config.toml
n_layer = 15
d_model = 768
n_head = 12
n_kv_head = 12
head_dim = 64
d_mlp = 2304
vocab_size = 50257
activation = "relu"
norm = "layernorm"
norm_place = "pre"
norm_eps = 1e-06
positions = "learned"
qk_norm = false
attn_scale = 0.125
bias = "all"
tie_embeddings = true
parallel_block = false
init = "normal"
init_std_qkv = 0.0198
init_std_o = 0.0246
init_std_up = 0.0283
init_std_down = 0.0283
optimizer = "muon_hyperball"
lr = 0.00902
beta1 = 0.95
weight_decay = 0.0
lr_head = 0.00644
warmup_steps = 200
schedule = "wsd"
decay_fraction = 1.0
decay_shape = "linear"
final_lr_fraction = 0.0
batch_tokens = 131072
seq_len = 512
doc_mask = false
train_tokens = 1017000000
steps = 7760
dataset = "wikipedia_en"
Each number is 128 + 24 x the weight over its row's rms, rounded and kept within 0 to 255. Layers, rows and columns count from 0. Numbers have three digits each. The size before them is the row's rms in percent of the matrix's.

# k: layer 7 attention key, 768x768, rms 0.0198, rows 451-510, columns 528-575
# q: layer 7 attention query, 768x768, rms 0.0198, rows 452-511, columns 528-575
k451 109:081127145109167137122118154113176102111118113120093119078106101108085117115097116128135102117080138143089164124139168167137147130138127127103143
q452 111:127114163145112162096141172146120111147192134107098137088137126166133134116133114168138103100123130102093107150115111141128118118128113134113107
k452 108:142145140105128112092161167114100134116140144080134120148147087142084111146127138158072119117129131083124126145137110152113148086117115100110122
q453 110:145167143122113152097121098146104147145143126178132126133154109165123113071115131141100152158085133137109136160160152146155107089135087094138122
k453 112:129135103112099137166147167127153116133143154105135113128092120135142107091137171118121093135124133157111129121114080119162156123117110152170092
q454 111:148133093107127133154098148117094122180142131132142167142161119114162111136140175142138110130114107129123121127095121111107127159126073116081119
k454 110:102110101134198131154103114133080151135137170115123074114145131106102131154125098137134114149148104174109098101096142138124116136112160143112118
q455 110:126127150100140149119090170141123118113136102140089157098132153168104135163118131137090154160153180140120114086115117158135094120111155148140141
k455 107:073087123122124145090100126118087129066153123135090155139096136116113104114098181130109142128140112088199087159153137051115131114116097126126151
q456 112:117163124136148150134135128071110093130154123135124166109126144139133145146117142114125115121104118143160118124087175145140123112161104133118139
k456 111:124178129162142138132159094100125112129163116110133123137153116092143159131142147133146162101081150115095128118117161127141075122138134094097153
q457 116:117138131124159159117143146112141125106152138110133138169113138114121125147138176086116147119137143163083136132138140136158114112133160108118142
k457 110:162123125171139101141104109122128080158131120120119103123147109091141126147159121127142130109116168170100133167135145148169161156134134133114142
q458 115:115120125138132121140118099122159139157109119137159129076077113114152129121128135136103172124148065071136150144145140154124101118147150152144125
k458 116:150156157116105102125142111086135144136116133137137129152096161105129147160151121107099151066100114122117135108159131127152139139113141112149154
q459 106:085132148090163161148129161131175137112099097091139134145131103142135179121136147156141125157144122135113130153101089124137150162119138116137145
k459 107:063133131139138132107146132079112103069112139119148124109129096115118146126109099173118109098149143133152082137137147109176127110128099143181124
q460 113:150140147119130113126119115132126155112109116143123129146114124163162123145110104122127117108149142108085117166138155169164117114155125092114166
k460 110:073140150139124135123117113123090156153143107086131112107153101101141075118125111122111136091146073097096126184150112121140138160168124139099106
q461 112:163116146124147158144157091113102135116147082124138150100157151117100122144109161158133085131109158092135143144116093170195103123134137105082094
k461 109:111136130121148092110125124096078120142135183098112136147150106158135125109145119109073122136129136108114125125109112112115125161143128112131111
q462 109:134129126095139136113175164149135112125135148147159116148103095165132138069156126146133159164147125078128127180109099137171111146121126139155179
k462 112:085145135138103123089123137149134121138144103186134144169134096142077143094108148139089173106130120105123145146124128160138145140129101159146058
q463 113:078169109156112147143118165112133116139154130140138081123143155123157129138119114085108096134131152118117159127111105137074115081108163091105125
k463 111:101148112060119121186091113156085111136125155173123104105140102101131113139151153117131092113137124114144129086153117096132125131157148141124132
q464 111:120119130141153166132113157121142105141101129132131141128159130130191138124130133111144143096143158128147116163109114169150128126091109137120093
k464 108:137138117138103138117099119157106172135186164114163149115116125075143139127166162137143128137156132100119112126111115144150096161134115122139142
q465 107:133105137096133160135115107133145107150121104137131119136113073099120152151115103127082153106140162132124144112146163107107125092117119149185117
k465 104:131099135148170128146104122126144139180119118106168134150129147104111150161127145154129097116098210120137122148108131076125135118120149164126155
q466 115:085115120120144134126114120080119160044116113148121133166104137152119085135092145096096127114175152135115160127130133139082159094096132139100110
k466 113:115125115113138140167131122165110121138137116130105177178132118174150147125125127120102123114120118115144147119093125142108125097125097079120106
q467 110:151156083128152144106154089137164116149128118146096111139127157097152137161194138135131106151100144105133148125108112104143133111096136106133134
k467 109:148123140150121108144127148163128144096126121081104128144124152125142119154158123143183062155112104065105113109149129113117131120119090136115102
q468 107:122143139151064131146137118090145146138150119116102122139134147088119110151151108127168110096183126096090142098145115099146170123130131096150139
k468 103:098111129114117112188129108120119113141157147119129150111143092130117125102105107094138092124157115117112116154128151167162148121124113141123127
q469 112:141099161102161146134103141113130136131127141115122168149116133152109159138122123161084136149131182136141181113084152114139135118102175122147119
k469 109:108147118123186154165131120141119128115156136151137158125119137124108110138085125122124125121136116141131121103116142106150158161140131112152137
q470 115:115127147099142097142156093154162135133125113106112175125128133147180127136139119138136145104118111133073152157104091139140083161107136115080115
k470 113:129116181115106114156103085149107150166137094054097104130105114130138125123142130160147152098130131135100133106113111094090133109147129158099110
q471 121:143071141120128112112128137151119115167126130124117118102107125121157118153141095173120148129120132099111113126161126103185139144112128140173130
k471 113:133112155085097126128121125130126144127162146151110132082121158126113146141113099128127147126120140117141123133143128105115114125146119124145099
q472 111:153116100120154124151148069159124111128125135130169091108111118124167123116160138123107134127127115122129094157151125157079123187116124143151113
k472 105:069134117170147111124131124109164131128121121119124135196070143106126110129110163125094151145122095143133094165135107133114126133127094174087131
q473 110:143128174134116140131099100126093131115164081113125173128111133171099117166124119128152098108171100136107150124132131135120181127141105133099136
k473 110:096130153138108137139112081115136136106144122102124158145147122120148147130127087094122073109124147108091145099123150168119108101161150083148152
q474 115:110150150132144158138142135097172142105099125107120146117127109171150152105148157168110131137165162163098124177156095107118113092143110122125125
k474 108:121136114144158137141125172148134085122157104092136164080120182103105107122150142113095124147117143083139147200124146118145150155143110121154150
q475 108:087148108130124123165127181131112156158145137130107118161139151161080136122141085111105120115146116157123133140083086088139181098150162129167115
k475 105:129156170093120132099108117142149120111126138153127119137144075152094123122154140109130150126119116175126134096139092078101161113163133128095092
q476 105:104120154104109117131090180149142128114160154140128133118125149103151136098130120119135129123158112107134127074108085118124149163160082157146118
k476 106:117175091150123156134145138145135104129139094136113146108114165111161110118099127177141083130091131110140122174100136163132139081112112123180114
q477 114:138147129122151108101120116123124143131148076136104132123108121147100132119140143133129160160066142141099113129130078132150169175146113098132123
k477 112:120137097114113160124173179114125129125122097158130124075151121138120140154123155108124126141098111147092140161086085108118162126146107155146136
q478 107:113109112109135165106158086105156139148127123102111143146105130137120122108094133138108114154102137172109100095156095148147127104109112147143098
k478 107:126177111057108115129158120138148104129116124108146154109138176091130103115130118113140137112135072170135136138115113127083125144106138116135090
q479 108:137123180129130143135103152100125147116132099115096124098137086156156104115098155102132084137120126123101082153168128149122082155088122127123122
k479 103:140125109109170088136094136109131117144153137123077134100142156135129143164116151111158097151077098121127147142116127121164123094117145119107087
q480 110:137128147146102130129099118127157175129128124131125148144117110139121149128126099092171135132141149174073155115142159194132113138166105150127076
k480 108:109157107135129117160116137087114142131119118109122167121167135117137124121180127107135126118154126134149139142085114130130122119125113168131130
q481 108:148179119124128097088144119068145112093125135161178128103095151144111144114099105101099120155144130147135074169126123105131123130137121135133107
k481 109:096138102140173120082166184166134158124110169156139113134069145140093125153138129120082124128140116118096141120161154128170079159114128135190102
q482 111:129131112107144113070105177130119145120177111135107120155161100098128129123116123127110110106120130126115107077104155143143138119127133123088107
k482 109:133138125157092172121127143154148148113115130142111129180152174146086126136118093152153125109111133133097127138127154136125140161125094123100135
q483 115:091089111109138104139132162112127145115082105111088096161103138133153126145163159132161137131115127117089138094100138130077160155105124112104175
k483 113:129134172102129096138136140142140126121116130149126104124202159109108132129097156173123120101109065135144158108134108130177126112137116120104175
q484 118:137126127117145099114100103170088121170141134161128121125147072128111103125129086146113118160125140124130144173089101063128167135120139158161129
k484 114:117144162144109182159098136147201128123145131111135129114150127126156088121134140132139126137134115127114134106146137144129158112105145157129154
q485 125:130134179121140138160140188107124178121099113133137143104141139131119168150118163120114118076185171167159082153150125161172127119121149129103138
k485 113:137079121135137108144134152127153093111101099114127131123109141132138122145144124101115112114107158115137133149091147180098141084127116118104128
q486 112:143125124094137096109110130124140140124145136120146120108162138154156119150147122107128089157141112091116118142119087138140133183128117142072119
k486 111:141147162096084133130116109123086108138168091097133118135105109168122095147104120182107093114158160144090136159113152104170172132123091156134119
q487 111:141131168135130130093134186142112142094134137159131156132132114129162136122107138135159098131138150151141095128075144084114132120134176127127111
k487 108:134140170099111074136150184120112140105108115125127154143081181129141125140144083149103122147139136087109117109131108127128135146112161113089120
q488 115:092121166092157123119151088183124101115118088101091109106128127136132108125122154139071103152095108111151177129092154108111119093098136109101145
k488 111:159158115145111130122155115141149155120104132136123117078115152153112137112129109076118124127091139144140143146112117098137088133125123085097098
q489 115:108122159121129139117129111119143177133143127103145137086128118124184118138171138106102103121164167088109130107152133108176087103136151097104175
k489 110:107099138116146116157162150110121141083125125124166132108118151105183136148132080144131129141145183107136119143113151108117135139129139167084120
q490 107:126122097136171091158101105155125113118139094120102167136098060144112135108122136154144159129076116103101104087136159101119138121118146176182082
k490 101:131130074137182105114138094137112093132152124156126108154140121129073136106130114103159126106119107130183116109128102119169138116136154144123144
q491 112:152146144139133140116139150109112141105110128127143131108147128119101102153184122142178127109076104117127152146157124117147098138134124119130130
k491 111:137129108134110094118163101140138133142148120155139141107137116102141079123116105133127174155095116072181133151144155129104117145133097138143120
q492 107:136101137167125075116140160152110187123128131095145146138119102158111126175149096136161114125132121147133153126117120176136137123112149107110076
k492 107:097121134117148123149111119121171118104151114113100104179151131142094103096075132109136154099152103100137116142099151142109142133177148164146099
q493 116:147076108133124111149127128174131084139147134114127105135151116126119119119113138132097127137098114115116123100127129102110151102131114174123092
k493 114:161136101139144115089102116099091135140119139137136114083144135152123178133103098165136137122124101148104146104157119124134106057136120133182122
q494 108:144169118112136151180141132076139109111128131107118146155141134164137109155103140142146113120095104141128138058091108111093103155183116165118102
k494 105:130149146120146171115141170078125146096139133131128113090069109136134161124182158153161151093120115108141124106106115122093134116148117135101114
q495 113:110112133157127070151133130101141120129140149110109126088115112157141144103131091125147104103134171121119133104170103191154151091137078157090105
k495 108:132147133122155177163145118088112088133156148140133106112089147086110110113163108155130156127091134106127134145149112093099188115142153155119152
q496 111:092128099104129135098133155134117100171138169126139166131121126132130141152112107138174147118134152156066164109152092169142125143087151139081135
k496 112:133139131100131108108135083112142156159147138159127120114118106141150155130165116114163141168122160103110116133119124144158134145109157131102114
q497 109:146115142138119108102131130137128082113129081158165135136122105177108150120123148087136125144129151134132154128132085139136101131110134109104138
k497 106:091123162143136134107123150143104143100140135142124125153156111132154086144090116153119124139132136115151091136094107132150098139084107157106142
q498 114:107138134102122158131156118134134133160126122086108137102178098135103139136121125145143103112130172103113098112168161148099120159136127161118107
k498 110:128139141129115121085122081139102105087152129135119153112139090147153142111122100135121155096113113103171132096123128147129158181130090122127139
q499 120:165115134159131149143090134112176101137088142162120129147088137111130116106116153173153121128098137115120104148139096123120127130120116157149124
k499 112:166125116125094159149104170136136124097081153111108150154138140111139097109092147135136123088094157137143132144144072104128105131104093112130141
q500 111:170114153135121103136136157109149155120096119137158124079107136091104131122130123146109147136112140141141172145145100100181148097113121119132115
k500 108:127137124095129171113165174144130118130118128135149145111111153118097130114163087106105114126127135112139128137112109104156158117128133104129102
q501 109:120169138128172156131127093075105088121098107118127141133128094139100110121145159114099112131123145111114101129097073125117159161136168142150155
k501 105:134105098152159112104108121113097098109106098129144106133157111112082135078156131154097108107123134129094178162146128150128102103115113110107151
q502 120:110114119120099152118135136129099153131130121132137131143183155129129147160110093066116122108118146140133160095122148147123142138151138125110136
k502 107:145132119146090104142115086141135131102117121138101134138146145106138101136145118127136142190094138108185134114116097137126116119133124129104132
q503 109:123113153094144129128126130112135142171126096100124133148069132096139111136121105144166168124090115147115106097128140141132106154146099099148137
k503 107:116170093105134126135152155152157133144136116123151139121141144122111154149125182136116101139109103135156079057122139124198113116123122108121144
q504 108:149116117139136121115090105197091142135150134091148084142169167129135109137124111111125131127146069134124143132120142157124122178114126105115153
k504 107:096132129145101155128107077110175159115130106123126110123127180173187140137106104115121189143126130137137147107123138147112156120146120132115146
q505 111:155098131130100118100089125116134122131151145128109120162117145120070155138097091112138140158135141130111100132117146147114148136106079140117106
k505 111:128168135136155169128124137146116110197202120159158099148138180072133139110118143133117116104120117154144120132106166113153130140090091091107105
q506 112:087129136110155118136172125113130135128133132140148133104114135118084118159143142138153131151102126121135146111170135145127134118127098093110099
k506 111:146110133102126122136135130148139125105132149136087123143145155138110155160136160146131138147099157165121137184122087137126129091118115135119101
q507 111:144155100155087125150141083160119118134136120096116175158127127146124165149111173109116098151115111164154142116111126110150136137109124141094156
k507 108:108132113101131141127131123115124150176084119112142126066145147147091149133108123162130117164123138142132109143129149158077107172158146135106143
q508 110:112153125127107065125132096137113107162159114122160126093124115137093122096114150105154115176127147106118163182125109100121122172099096138110136
k508 112:138105107147152131145155158133116156164162130165129132122123144154136129159131082160145106145129182140144120146148097107127149141099078109132128
q509 117:120185140129149168110096179129164159130117151145113129132129149112108142154121161105158136166119104126101134110160087143105172092158117144153119
k509 114:071133109088164148146163108154125065100161140166163157148152142129098155172133120104114128107135123095144130091158153137111117139151147156159111
q510 112:133105094148165121111118142147146164169090122085099132132120166149115116097132147118143158101109145139134135116099134075082130128082124119146133
k510 107:138115105156164156126092135124145123145115119135120095078131138127101089131112163100137121107169088169151169143128152152121102122107145086091141
q511 108:109108134130123154120151105135135150105067105107102152158126142072153137147165150132122118144098156118109112138116098106103101113077153107155122